{"num_hidden_layers": 16, "hidden_size": 160, "intermediate_size": 640, "vocab_size": 3597, "qk_norm": false, "attn_scale": 0.177, "bias": "all", "init": "normal", "init_std_up": 0.0621, "optimizer": "muon_hyperball", "learning_rate": 0.00502, "decay_shape": "linear", "final_lr_fraction": 0.0, "train_tokens": 152300000, "max_steps": 6415}
Each number is 128 + 32 x the weight over its row's rms, rounded and kept within 0 to 255. Layers, rows and columns count from 0. The size above them is the row's rms in percent of the matrix's.

# layer 5 MLP down (transposed), 640x160, rms 0.0622, rows 485-527, columns 80-159
size [ 99 105 110 119 104 101  98 102 113 109 107 101 114  90  97 104 106  88 100 102  94  96  97  98 100 110 113 104  99  98 101  96  93  96  98 102  98  94 104  98 114  97 102]
[[202 110 134 130  95 104 106 131 173 208 123 118  97 139 141 117 146  95  68 172 158  91 121 109 110 166 126  98 113 151 153 103 159 125 158 143 155 107  90 141 156 109 114 110 186 115  81 101 198 118 130 128 154 162 157 134 119 207 155 180 149 123  74 127  74 146 142 143 152 130  89 101 150 114 161 168 160 129 108  58]
 [156 124 156 168 168 154  90 141  94 109 123 161 103 145  72 149 141 131  80 165 156 160 120 120 123  60  89  95 131 135 147 116 116  63 119 175 142 119 127 115 172 155 163 176  86 141 154 139 137 127 170 113 111 114 132 104 231 122  92 143 159 137  65  78 110  91 107 201  98 136 133 146 105  83  84 124  66  99 177 163]
 [120 124 122 106 105  91 107  94 129  52 130 239 167 146 156 133  56 184 150 143 134  99 161 112 160 105  67 123 104 109 137  70  99 144 157 163 149 144 120 152 135 172 155 116  79  61 101 131 135 136 138 133  90 144  76 120 175 122  68 144 101  89  47 148 188  85 126 121 130 152 168 127 109 159 105 186 189 132 139 130]
 [142 161 137 121 166 170 174 164  86 152 137 132 126 131 130 168 123  89  90 117  22 134 123 173 108 147 157 139 117  99 101 155 150 140 138 112 116  83 170 150 131  72  97 108 118 141 140 102 178 125 119 186 173 189 135 163 132 131  99 145 144 119 166  61 141 146 102 127  72 148 139 104 118  99  77  60  96 179 106 160]
 [144 123  82 187 120  75  96 139 144 118 135 160 145 148 148  65 129 164  94 182 117  99 201 117 129 161 112 118 107 118 121 134 148 149 164 164  95 177 127 192 168  90 114 126 171 121  75  97  91 135 120 131 132 122 130 186 166 106 107 168 125 161 161 108 159 139 187  82 168 113 166 152 128  89 124 109 107 118 183 188]
 [137 109  95 105 172 186 149 115 135  78  81 115 160 176 159 143  66  78 161 119 156 111  86 120 139 153 124  98 111 118 105 137 145 124 112 139  95 149 147 165 163 155 142 127  67 105  65 106 139 128  92  93 109 164 145 109  58 149 117  86 118 155 168 201  84  95 176 152 104 129  82 132 187 128  93 141 160 135 110  94]
 [ 92 110 116 129  87 160 117 100 164 137 118 223  96 157 109 158 174  81 111 129 133 126  57 147  99 131 175 152 110 102 155  60 105  73 125 143 152 137 152 148 100  92  95 153 139 128 164  92 110  75 154 130 117 112 191 119 155 109  94 117 168 122 146 175  58 104 142 156 145 132 136 130 117 159 153 113 138 151 137  84]
 [114  84  82 143 147 133 144  52 129 137 134 111 141 156 147 121  72  86  86 171 103 147 139 113 134 136 101 180 159  92 147 115 101 110  98  65 123 144 149 125 119 176 187 131  76 177 107  85 149 142 110 141 209 160  89  83 101  95 140 129 126 132 139  89 107 103 178 165 123 175 222 111 137 140  91 117  89 136 168  94]
 [132 133 146 151 146 125 166 190 152 138 132 114 154 126 135 100 159  63  97 119 141  81 118 134 104 150 145  90 162  91 113 128 133 145 138  83 135 121 133 165 115 121 117 138 178  90 100  82 110  91 129 156 149  85 105 174 240 143 137 132 166 115 166  78 158  97 116 132 113 145  55 149 180 138 182  84 123 175 112  77]
 [122 103  98 130 154 137 173 122 135  97 143 103 101 141 111  81  49 116  99  97  82  95 130 141 123 173 155 134 142  74 161 124 116 115 132 117  80 149 193 115 121 152 127 104 140 128  77 184 157  78  80 129  87 112 198 178 117 204 143 136 113  56 185 138 132  98 136 161 151 145 144  91 134 100 129 178 140 129 118 102]
 [126 144 157 172 122 154 113 149 154 113  88 105 111 122 114 136 163 148  93 104 128 123  46 146 140 149 112 131 100 131 113 134 134  89 126  84 134  69 185 119 113 183 154 105 116  93 144 141  96 187 147 109  88  96 149  69 186 106 165 141 180 165  87 124 104 102 110 156 162 105 135  86 127 160 116 127 128 170 156 158]
 [144 140 115 135 174 160  87 124 188  91 147 144  76  93 102  79 163 149  96 173  87 130 154 171 109 167  51 191 163 151 112 209  72 128 206 112  80 137 150 137 105 101 147 104 121 105 142 137 106 130 124 184 195 224 128 141  61 125 181 135 137 138 149 143 110 197  75 124  94 173 129 135 145  78 102  67 188 133 111 116]
 [129 118 107 152 109 129 102  66 116  99 123 133 114 174 142 201 161 152 161 109 157  85 173 127 109 122 150 138 139 120 155  97 148 127 114 110  74 147  99 116 108 128 161 170 126 143 147 176 173  70 169 189 183 172 115 150 159 140 113 148 101 108  95 132 207 138 134 123 147 121 118 152 100 131  57  90 149 132 168  72]
 [142 112  94 116  96 120 103 132 172 161 102 171 120 140  89 151 147 121 141 111 137 135 104 149  85 128 116 168 125 134 120 133 156 115 115 130  77 173 159 111 138 172 160 111 120  59 152 124 142 139 146 167 134 181  47 139 163 137 113 125 156  97 139 126 162 182 136 107 148 152 131 178  74 126 175 126 145 136 129  71]
 [ 88 147 132 150 122 144 122 179 125 120  82 151  86  61 156 124 113 122 136 128 131  99  92 149 163 170 126 133 164 183 117 119  81  94  64 105 104 153 148 158 123 117 132  92 102 117 148  97 161 146  87 157  89 145 130 152  80 155 140  91 163 118 112 124 163  61 113 213 103 149  96 149 150  97 117 130  81 123 143 110]
 [105 137 158 115 131 178 103 125  77 153  75 141 119 196 124 153 166  69  56  81 124 140 128 159 118 156 131 127 125  71 119 157 177  84 156 127 128 132 128 118  63 183  86  89 116 127 176 137 115 143 113 135  96 115 101 123 178 197 145 117 127 118 150 108 190  79 142 147 104  90  50  73 127 176 164 104 147 176 118  99]
 [131  90 137 131  79 152  90 150 163 110 147 160 150  76 217 124  81 139 137 126 121  91 145  88 132 176 123 123 111  92 176  90 150 194  61 174 150  94 112 151  99 125 174 137 110 147 167  96 115  90 115 167 163  66 107 132 137  81 112 135  59 112 139 119 113 155 205 107 118  78 125 142 105 127 162 144 124 130  97 197]
 [112 171 135 136 149 101  92 104 138 104 145 152 158 182 145  98  17 127 169 124 154  63 163 150 115 141 148 114 159 122 160 145 148 107 164 152 137  94 152 162 149 141 129 150 124 125 135 127 116  92  87 132 110 108 148  82 152  64 131 137 155 150 110 145 132  97 105 137 122 125 102  72 181 137  98  90 168 108 106 129]
 [137  62 171 118 135 119 119  92 182  70 145  60 145 167  99 135  92  96 121 129 152 122 175 133 169 106 143 105  65 118 111 148  62 136  93 150 107  65 178 137 151 137 129  94 135 129 147 124 118 160  99  58 137 105 109 159  84 114 123  84  85 124  94 101 109 107 143 119 165 136 214 152 126 116  99 121 158 108 131  90]
 [154  98 118 131 166 153 122  98  89 119 106 168 130 130  63 104 111 127 129 141 128 163 117 141 103 116 127  91 130 125 151  97  86 108  37 127  86 165 105 161 132 148 126  59 150 102 168 134 123  99 112  86 168 144 134  54 119  99 183 122 106 117 164 167 187 133 146 102 166  98 154  52 192  99 123 185 151 169 111 174]
 [120 100  88 108 149 146 145 151 121 132 169  99 106 129 112 147  93 146 167 167 132 146  78  79 133 148 168 176 154 210 145  84 129 148 151 132 105 161  95 125 132 155 115 148 114 100  83 141 131 159 118 109 137 140 105  84 122 142 119 171 113 126 164 156 196 126 189 138 144 133 132 123  93  64 134 117  86 108 172 124]
 [159 162 143  91  96 115  91 122 155 115 158 146 124 136 140 137 123  94 117 127  89 136 106 146  91 120 127 155 104 116 160  71 188 124  59  76 140  72 121 107 141  80 115 115 142 189 133 177  63 102 153 141  94 188 177 133 132 161 168 144  86 103 130 171  86 110 129 148 124  96 119 126 160 179  61 100 112 177 146 112]
 [151 138 121  86 128 144 147 167 120 142 107 129 110 146 121 139  80 149  75 143  87  72 155 209 115 144 155 117  81 148  97 133 156 129 160 102 137  90 153 134 125 126 119 136 145 106 169 110 158 139 140 122 100 122 151 187 118  72 114 107 141 166 112 148 140 177 132 149 136 100 111 116 103 143 198  38 120 192 151 151]
 [152 127 129 126 167 212 126 166 125 113 179 100 166 159 151 140  69 147  90  73 134 158 111 134  75 133 152 120 134 118 126 141  91 109 167 107  88 135 172 155 111 113 114 165 159 153 170 119 177 112 169 142 149 120  91 127 129 145 152 155 193 216  74 151  73 124 175 162  94 145 139 107  65 130 156 106 146 148 126  90]
 [ 99 168 151 203  86 132 143 121 123 143 133 214 136 150 124 116 113 184 159  67 157 104 150 125 116 129 123 179 135  94 127  94 115 166 146 172 132 144  55 109 131  92 119 163  89 172 128  66 155  77  99 170 103  90  93 164 137 165 144 141 111  77 182 100 139 116 134 138 119 107 139  96 166 152  91 101 152 113 129 143]
 [165 172 128 140 153  80  40 103  58 107 175 153  82 101 140 100 115 182 151 169 152 150 107 123 152 115 153  82 100 173 135 130 176 154 107  59 150 170 129 112 147 125 113 117 127 139 182 103 133  92 120  86  75 106 105 198 154 129  88 118 155  79 190 167 106 120 155 125 140  97 128  95  82 119 155 160 138 132  87 136]
 [ 98 139 156 107 147  98 110  94 162 103 123 142 198 117 149 128 126 107  45  45 108 117  89 150 118  93 139  98 115 122 107 125 161 111 132  97 113 135 153 162 122 151  96 191 129 163 118  65 161 127  97 130 141 153 150 132 128 100 109 143 110 131 166 120 123 114 155 124  90 142 139 118 133  84 143 141 185 174 191 210]
 [106 184 175 179 109 101  77  59 155 121 147 121 171  88  79 148 140  99 188 140 142 175 103 104  72 107  64 162 161  93 121 107 135 145  93 157 182 102 147 144 153 128 157 135 126 135  63 133 166 108 179 135  92  76 113 107 134 100 137 120 148  76 113 175 132 151 156 117  89 104 140 142 125 146 139 172 131 108 127 206]
 [163 123 121 143 122  77 148 111 112 165 143 118  85 132  89 140 109  78 111 151 134 120 118 147 160 182  88 168 135 133 121 106 151  84 176 176 152 116 121  56 102  88 157 109 180 126  98 117 121 174 119 132 101 135 210 104 123  68 102 105 155  93 114  97 179 197  68 195 111 144 128 107 140 161  99 118  57 115  79 127]
 [113 159 122 117 169  94 167 117 130 194  95 150 119 192 141 163 135  85 149 103  99 112 103  92 112 205 120 123 189 111 152 117 117 140 135  73 153 122 112 152 140  95 205  66 128  89 111 182  76 144 130  75 125 177 155 152  83 102 162 118 108  91 113  71 115  63 175 121  87 131 134 123 157  77 137 144 130 130 129 195]
 [156 130 133 180 133 115 168 115 115  92 111 166  76 199  80  68 123 132  93  97 124 122  62  71 130 105 147 177 140 201 161  99 121  51 154 146 181 116 135 160 180 121 126  92 134 156  75 138 146  93 175 107 118 127  99 107 140 185 105 101  99  75 122 122  24 125  92 145 125 150 137 155 139 157 131 141 152 135 143  58]
 [104 169 198 115 163  66  84  97 139 148  96 176 106 123 165 157 136 156 109 131 165 100 115 122 175 148 140 118 146  77 123 125  58 125 123 121  75 193 103 141 129  75 120 133  91  92  99 114 207 132  82 178 141 140 161  86 130 169 115 120  95  95 195 123 140 155 138 133  72 157 119 102 123  94  91 129 120 103  84 121]
 [ 73 101 199 131  98 146  83 139 126 156 136 115 127  64 152 160 129 174 126 140 123 122  76 159 134 140  99 170 175 160 120 146 147 122 122 161 160 191 120 107 109 126 169 116  84 138 156 101  47 136 129 118  72 104 119 120 128 108  55  98 164  86 111 130 124 108 101 131 143 151 141 127 183 125 127 144  27 106 128 142]
 [103 148  93 138 163 118 103 158 159 129  72 147 109  60  83 120 121 104  86 127 121  87 147 163 134 104  96 106 109 122 149 141 117 151 160 105 149  95 163 172 145 155 112 181  94 120 148 111 138 157 133 121 112 105 121 108  86  85  75 145 156  99 139 150 154  69 131 185 151  84 108 130 150 147 111 153 149 147 142 101]
 [ 89  88 164 104 132  97 139 123  97 151 226  93 105 163 139  80  92 208 121 110 111 155 130 135 109 190 126 172  80 131 138 130  93 134 170 105 124 112 111 128  97 121 164 104 132 120 149  97 196  98 141 130  94 121 107 133 115 147 125  96 113 146 136 153 124 130 110  89 173  97 115 161 100  64  88 177 166 130 158 108]
 [123 101 136 157  77 147 143 113 142 140  93 153 196 134 122  93 126  53 157 125 125 126 114 107 159  95 117 115 174 137 133 128  92  84 123 101 142 136 120 134 134 155 113 136 173 116 156 169 224  79 196 143 138 141 112 120 185 131  93 173  90 126 144 106 172 113 139 114 140 128 156 139 139  94  77  54 117 137 114 100]
 [123 137 169 197 147  65 169 142 148 119 127 108 107  90 124  61 128 201  94 148 105 148 142 126 171 108  92 180 145 112 145 121 143 108  96 205  93 138  71 145  23 125 157 143 123 209 120 129 128 142 134 149 116 167  36 120 148 182 112 119  95 148 111 170 141 100 195 110 144 114  99 126 167 121 130 154 176 139 184 145]
 [ 42 127 164 139 164 124 137 112 180 116 121 125 192  92 125  68 128 159  97 160 153 185 126  79 118 166 168 162 107 152 139 147 130 106  93 111 108 123 179 114 112 105 134  97 188 149 147 123  86 111 213 139 134 134  72 133  97 117 105 113 147  74  73 124 166  88 106 146 176 124 181 107 194  87  95 120  87 186 120 163]
 [183 149 133 128 126 153 103 126 111 172 118 143 148 163 134 147 125 152 130 186  98 122 100 149 189 133 188 126  47  97 105 135  96 101 113  89 188 120 113 133 213  89 131 129 103  83 108  83  87 112 145 156  99 160 104 127  86 144 117  87 114 131 156 149 185 125 152 179  96 114 140 162 107 164  95  78 139 121 138 127]
 [154 123  98 114  67  55 112 192 150 116 130  95 110 106 115 159 169  96 137  96 122 130 151 145  93 121 155  69 187 161 104 127 178 147 147 137 135 103 133 145 105  94 160 117 142 146 163 167 143 187 143  66 117 155  82 119 134 144 124 164 127 140 114 124 159 127  96 208 137 180 130  91 131 135 132 148 112  73  42  95]
 [150 100 120  83 116 150 150 114 108  85 153 105 145  98 107 138  68 130 147 119 135 159  99 163 124 153  95 139 174 115 112 114 100  73 200 120 159 124 144 123 180  89 105 182 109  96 111 114 112  77 128 119  84 150 141  81 212 107 125 162 142 126 154 106 174 156 111 112 183 183 135 139 128 144 141 110  85 142 132 168]
 [ 73 124 140  79 126  87 137 104 177 125 167 153 127 167 149 131  99 189 145 121 147 112 140 128  99 122 199  84 149 142  83 110  87 115 119 119 124  73 149 163 127 149  85 145 107 190 114 109 156  79 141 107 181  68 144 167 112  73 142 203 118 119 212  70 114 108 158 126  95 124 134 154 172 148 170 174  86 163 133 108]
 [136 173 104 223 156 167 187  85 144 142 148 129 124 100  78 144 193 131 127  89 158  94 136  87 142 108 138 162  87 115 144 100 140 138 119 105 103 141 176 150 135 140 183 143 147  96 144 140 150 136 155 145 127 152 125 111  91  41 123 105 111  70  76  93  54 145 136 118 142  88 125 129 108  97  99 128  98 124 170  97]]
# layer 5 MLP up, 640x160, rms 0.0624, rows 486-527, columns 80-159
size [108 107 118 107  99 100 104 106 100 107  96 114  93  93 102  98  94  99 113  97  97  96  96  93 106 108 103 104 103 100  99 104  95 104  91 103 103 105  99 119  97 106]
[[122  96 183 117 128 102 163  41 138 120 104 168 109  94  51 122 159 120 153  65 173 155 181 109 114 148  96 126 129 134 102 121 156 108 121 148 134 163  89 155 125  80 119  95 132  90 153 160  49 150 143  92 119 174 143 104 109 130 158 102 130 127 162 141 163 152 140  95 120 167 118 110 136  83 147  97 146  90  65  90]
 [171  88  71 152 124 123 130  66 132 111  96  89 146  77 157 101 170 153 191 104 167 130  73 114 200  98 139 162 154 119 127 119 115  48 156 135 138 173 107 151 117 174 175 136 173 167 138 156 122 143 150 174  64 148  95 135 122  90 129  88 117  92  81 112 122 190 141 107 107 154 179  84 173 128 118 187 126  79 120 110]
 [113 103 138  99  89  78 169 156  63 141 154  87  59 118 125 158  66 194 126 170 133 100 110  99 141  79 142 137 144 177 158  94 103  90 115  97 155 128  73 160 158 197 150  98 107 157 138 129 133 147 146 162  78 140 141 164  94 130 104 112 130 128 145 127 126 104 148 108 116 143 130 171 124  85  93 140 111  87  98 158]
 [121 118 119 104 138 172 118 119 107 142 147 167 119 124 121 203 129  94 158  73 147  71 105 153 146 169 141 137 149 165 177  95 126  77 158 173 135  76  84 162 115 138 123 132 110 163 110 151 123 112 119 140 177 127 127 126  89  69 125  64 157 150 137 109  83 127 111  67 111 107  81 126 104  61 113 180 110 125 120 125]
 [152 127 177 161 130 114 151 144 149 102 101 115 157 110 165 142 184 136 105 134  77 114 127 117 144 173  76 148 108 117 128 175 152 137 193  47 109 110 151 108 113  73 121  85 138 128 143 138 147 161 144  73 137 135  99 137  93 139  93 109 143 153 124  81 108 176 122 120  90 123 163 108  57 100 180 145 165 133 176 151]
 [152 162 122 135 113 143 139 110  96  93 164 132 110 134 114 172 116 119  68  99 146 171 133 102 105  98 134 169  86 121  34  84 159 115 152 174  73 169 109 114  56 109 137 154  61 137 112 196 173 182 128  85 115 118  75 125 130 179 116 113 123 144 128 105 153 105  99 129 164 143  86 114 104 106 135 145 142 143 148 121]
 [143 191 182  90 121 113 104 178 104 123 160  73 124  92 123 129 144 124 162 157  98 105 116  62 119 101 147 132 128 123 150 146 159 116  91 131 167  92 130 166 146 136 148 178 180 108 115  74 130 133  96 113 100 147 106 197 116 132  88 222 116 135  71 150 139  94 114 115 120  86 158 129 129 132 159 127 152 108 143 199]
 [126  88  36 152 108 125 111 136 125 162 130  81 131 165  61 107 168 109 110 138 140 121  95  86 163 116 104 100 164 150  78 170 107 115 129 171  94 156 148 111 138 128 128  76 127  73 150 101 153 127 108 152 123 151 160 138 104 103  84 158 135 109 170  86 101 136  79 179  86 130 112 133 188 156 133 142 148 132 183 138]
 [150 118 159 116 135 113 143 118 146 172  94 181 141  72 167 122 142 147 168 112  94  97 124 162 144 138 135 159 119 147  97 116 147 188  77 152 186  76 143 170 149 117 170  94 117 149 156  96 103 176 148 135 145 113 112 115 142 129 130  92  72 145  94 170 178  86  84 193 107 111 117 158 122  70  91  64 128 117 144 205]
 [151 110  88 173 139 128 192 148 136 140 135  79  71  88 113  89 103 135 151 157 109 100 194 109 166 124 143  99 107 116 153 132 150 102 146 127 126 112  89  89 139  83 165 171 137 108  99 126 155 128 163 205 118 182 147  84 149  89  84  81 108 112  85 177 167 138 183 145 105 111  86 134 108 143 156 130 140 109  84 188]
 [135 124 137  81 102  93 144 190  84 173  90 169 181  59 100 169 135 150 132  94 116 107 103 154 101 128 139  91 115 108 146 127 143 147 153 176  98  92 211 191 111 162 110 131 122 149  79 120 126  86 152 147 157 113 122  95 104 144  73 165 107 104 105 138  95  27 100 107 121 185 168 141 104 198 135 119  89 136 153 170]
 [125  52  70 120  47 119 153 162 160 169  95 117  96 200  94 153 146 170  91 130 123 142 138 109  98 142  59 130 128 126 114  94 148 109  71 146 130 133 121 135 146 102  83 153 150  59 161 100 116 146  82 168 134 175 203 126 145  94 119  61  87 164 137 105 126 176 129 114 150 140 183 121  68 145  90 120 135  81 107 101]
 [138 140  94 154 130 118 146 120  70 160 160  86 114 144  71 131 182 182 146 100 126 155 105 132 176 138  82 172  99 144 150  75  76 155 146 130 130 169 126 152  91 143 149 128 135 116  94 162 140 105  81  45 148  77 118 112 137 136 105  97 139 128 170 162 167 138  88 118 138 122 130 162  67 106 122 134  81  97 165  92]
 [110 141 123  66  72  36  87 124  73  63 122 113 158 196 111 128  96 156 139 118 109 123 173 115  76 129 124 131 126 105 170  91 128 118 100 128 151 157 147 150 151 101  86 127 164 101 138 159  78 132 135 151 151 204 130 146 121 151 103  68 141 176  68 117 139 107 117 138 111  89 158 177 128 124 191 174 134 163 146 109]
 [163 134 161 103 100 129 129 129  78  77 117 134 171 134 108 135 152 150 138 103 125  83 124 113 130 148 168 198  62  85 125  90 142 150 125 173 134 179  64 118 150 129 108 131 113 125 100 110 157 158 100  86 113  98  98 154 131 180 106 157 184 114 143 147 152 100  94  92 170 160  75 106  75 148 126 117 106 146  92 136]
 [115  82 113 155 149  87 123  88 110  83 220 114 119 162  76  75 110 107 137 110 124 102 100 137 110 176 152  88  61  76 123 129 135 132 132 128 141 147 111 103 154  90 113  75  93 109  94  72 136  80 102 163 133 103  65 119 103 107 145 134 171 155 129 178 158  95 105 159 126 117 167  74  91  73 180 122 106 118 116  88]
 [118 162 158 202 193 113 149 111  97 184  72 141  94  49 108 120 146  87 181 175 200 164 123 175 137  74 118 170  79 110 149 204 141 174  98 168 156 155 153 106 113  90 123 165 148 121 138 179 158 154 170 148 118  98 112 131 130  85 136 128 145 120 124  98 115 145 112  92 176 162 156 149  93 125 111 152 118 112 103 134]
 [121 173  85  96  83 130  73 154 106  65 137 131  79 155 142 134 128 102  83  39 156 123 105 115 137 149 160  47 139  98 109  76  79 174 149 160 139 114 147  96 133  42 133 111 131 101 154 191 128 104 149 114 114 129  84  92 152 104 100 165 103 120 194 126 104 151  91 155 132  69 130 130  87 140 158  77 147 105 120 194]
 [ 54 168 122  51 150 130 144 157 139 130 179 143 134 167 127  84 148 147 133 113 101 129 164 135 140 104 137 181  65 120 148  51 127 112 146 124 106 141 152 120 166 108 116 137 137 125 161 122  95 103 143 123 150 121 136 124 154 144 139 132 151 129 153 139 159  90 160 151 146 101  91 152  91 157 168  75  83 126 121 159]
 [193 190 100 118 107 132 139 160 137 161 137 117  90 184  70 123 143 130 150 105 113 150  76 151 161 182 100 127  97 141  83 113 134  83 182  36 114  95  76 132 135 132 167 110  36 166 125 118 151  76 119 125 123 186 137 143 161  89 128 115 110 131 116 206 118 125  73  76 141 115 140 183 105 129 122 120 158 166 166 105]
 [161 104  75 122 107  68 129  96 112 100 134 121  92 115  78 136  95  70 123  77 138 120 199 102 129 130 116 118  95 176 139 155 112 201 114 159  74 121 152 121 109 162 115 168 169 132 123 103 160 158 119 140  82 110 144 141  46 124 123  90 105  95 135 119 132 135 133 162 132 118 156  84 144  90  61 129 126 152 108 142]
 [115 152 127 124  91 150 144  74  40 105 127 106 129 176 156  75 138  95 145 131 166 129  78 136 163  84 120 155 120 127 123 108 119 147  99 145 146 186 105 165  67 134 159 152 146 141 100 135  89 138 145 164 157 147 124 135  88 176 191 137  73  99  72  94 121 116 144  84 155 174  75 162 112 106 141 164 136  67 171 148]
 [126 133 169 109 117 135  98  87  48 126 123 161 135 100 124  83 215 114 120 130  82 144 100 149 173  81 128 202 121  94 142 113  79 116  83 118 161 101 117  66 100 166 135 109 116  82  91 159  81 142  81  93 102 177 116 125 178 136 135 150  65 114 131 157 129  81 102 112 167 159  98 122 159 132 110 150 162 157 182 157]
 [121  83 141 119 194 113 152 131 115 169 147  92 127 158 133 137 184 176 136 124 116  91  97 133 202  92  85  77  84 143 148 142 130  73 148 134 177  89 167 130 107  91  84 137 130 142 116 169 156 195 150  74 136  82  46 172 176 140  96 131 108 216 112 110 113 128 137 154 157 129 170 136 127  99 107 134 118 131 175 112]
 [116 148 109 124  82 130 166 112 203 121  68 132  91 120 104  92 115 170 116 173  48 124 134  85 114 131 166 152  89 151  68 164 131 142 153  89 116 140 137 152  90 134 155 157 127 199 120 111 122 163 122  97 120 152 178  95  87 134 160 118 127 160  75  86 188 110 100 132 148 139  63 125 110 119 106  67 150 133 129 140]
 [136 116  91 154 157 107  58 117  99 124 158 153 105 136 195  76  85 136 139 139 145 145 133  92 112 125 185 106 149 155 104 159  74 129 138 120 132 113 126 160 106 100 118 105 153 107 129 154  97 108 197 161 141 151  73 158  95  51  95 159  77  95  89 140 163 106 103  59 145 154 116  79  83 173 157 118 111 123 117 128]
 [ 61  64  88 154 140 150 135 126  72  65 162 138 101 121 122 111  87 145 176 104  96 112 151 134 137 128 131 165 109 114 114 109 119 156  94 117 115 121 102 160 125 113  85 164 139 115 138 135  80  80 136 168 121  86 152 104 135 128 110 158 167 173 145 117 141 176 160 114 127 131 135 158 171 129 134 143  98 145 158 100]
 [146  81 130 125 108 101  99  73 107 136 166 117 102 114  91 111 141 131  99 116 105 167 179 126 148  56  80 138 100  87  93 153 124 150 123 155 169 115  63 153 199 137 164 158 101  61 153 104 123  92 170 143 144 108 105 145  82 147 161 118 124  77 170  97 152 126  43 153 173 172 152 137 137  87 131 116 134 134 116 136]
 [132  69 153 126 136  57 149 158 143 115  95  77 123 132 131 112 135 134  80 175 143 157  94 127 136  90 179 151 111 140 191 168 122 122  90 135 152 120 141 151 124 166  70 143 124  96 178 128 191  96 126 175 105 114  72 120 120 148 142 116 141 155  82 142  79 163 147 144 164  80 135 158 120  95  87  25 143 136 118  90]
 [107 151 159  98  48 123 113 122 135 123 185  93 181 113  97 149 128 128 124 144  57 142 153 137 131 139 157 165  75 142 143 127  96 132  53 145 123  76 170 131 151 163 154  93  69 103 181 116 168 118 120  99 131 134 139  89 105  72 138  29 120 140 158 164 125 126 115  80 117  84 160  71 146 152 123  81 131 120  86 210]
 [122 120 126  93 128 148 120 117 109 142 102 132  69 121 157 169 190 123  84 120 116 157 176 146  56 125 147 173 114 147 162 147  46 121 121 165 146 153 146 130 187 158  69 162 145 126 120 168 134 131 109  66 122 131  46 188 141 156 119 152  62 176 114 114 105  83 143  96 132 111 184  89 143  91 156 199 137 136 146 155]
 [108 182 121 121  78 106 132 114 125  99 180 133 135 109 113 157  99 120 153  85 159  86 152  71  61  61 210 157  99  68 150 123 105 109 116  92 126 156 162  41 128 130 127 138 138 132 131 136 126 150 163 141 197 131 145 130 141 161 172 117  91  79 159  96 104  85 114 128  75 138 153 159 128 142 128 149 102 161 117  83]
 [144 113  86 129 122 155 128 190 155 120 178 157 126 129  98 114  98  93 195 114 121 119 106 113 170 120  97 113 118 213 104 169 141 155 108 136 135 106 133 108 111 113 126 141  89 160 178 160 140  79 143 119 193 162  99 189 108  63 103  78 135  79  69 120 134 143 116 108 175  91 106 133 181 102  83 138 141  97 163 108]
 [105 101  90 147 111 191 162 166 155 151 149  90 175 119 189 183 130 183 200 110 148  85 150 101  84 151 140 160 111 145  87 139  87 102 153 157 111 141  80 101  76 149 141 177 107 119 145 116 129 139  71 112 148 173  81 151 231 138 147  66 136  99 159 132  85 100  97 157 110 188 182 163 195 141 104 128  79  85 163 144]
 [ 66 159  95  53 131 128  91 124  67 119  93  84 207 147  76 151  88 174 170 133 156 108 138  99 106 164 118 119 128 143 126 144 136 123 150 105 123  55 149 191 106 114 105 105 141 146 132 119  81 101 150 154  61  97 126 127 100 119  71  79  99 151 109 113 103 142 171  77 161  87 116 105 106 156 164 165  79 120 159 148]
 [124 125 103  95 120 139 149 163 172 178 149 105 153  99 139 132 142 107 143  67 101 142 146  89 163 176 120 107 113 140 106 137  58  85 105 121 196  85 175  69 126 142  73  79 128 148 184 114 147 123 122  74 159 159 147 116 133  44  80 108 122 156 161 168 108 136 146 100 133 121 179 124  60 111 113 123  80 105  53 163]
 [143  93 119 133  85  98  80 167 187 128 109 139 134 135 158 121 144 124 111 110 130  80 162 134 153 144 118  99 138  87 126 130 134 123 172 141 154 122 106 125 175  84 100 168 141 110 143 161  62 142 114 105 125 125 107 114  94 104  91 124 185  55 145 121 181 146 149 125 150 122  80 122  99 151 153  97 152  67 101 202]
 [ 96 129 100 126 176  70 164 143 116 115 158 181  87 183  97 132 150 118 140  97 162 116  98 162 139  89 137  89 125 132 178  96 119 100 144 135 130 147  86 146  97  79 156 223 204 137 108 102 206 105 177 107  87 128 136  90 147  99 117  84  64 154 140  88 171 134 153 144  97 104  95 117 135 110 110 110 164 113 168 151]
 [125 140 141 101  96 160 136 117  90  85 124 112 116 120 108 133 134 127 106 127 102 145 113 161 138  21 156 122 153 148 147 151 118  50 123 148 174 185 114 101 201 132  85 126 189 145  97 113  98 137 138 154 180  96 150 176  79 181 115  65 123 132 121 117 111 149 193 117  47 152 131 135 141 119 129 131 120  93 141 114]
 [119 120 159 118 113 143 140 124 130 122 165  69  98 159 145 122  78 175 164 142  92  97 129 165  95 154 175  88 181 137  83 106 113 104 124 195  73  67 102 163 192 201 134 133 140 177 150 136 105 136 160 134 141 166 128 115 152  47 158  97 142 166 117  78 133 117 128 146 104 136  97 136 158 110 181  72 169 135 111 154]
 [143 146 142  81 150 196  79 101 172 126 157 132 108 112 228 137 133 152 150 155 147 184 155 114 151 116 130 179 131 147 189 109  81 104 111 143 121 186 165 161 124  71 121 128 118 127 114 142 110 113  95  91 165 141  95 128 165 157  82 112  99  74 132 131 173  93 175 106 121 152 139 153 108 143  67 126 152  83 164 159]
 [198  98  89 102 111 112 136 172 129 122 125 100 102 119 128  79 126 149 157 176 110 145 104 102 130 103  90 111 151 183 110  95 144 102 140 143 110 191  82  89 131 140  75 152 195 171  95 130  88 154 135 150 141 112 205 173 169 178 112 142 123 126 147 139 165 101 109 183 176 209 152 177 200 171 130 142 135 123 149 144]]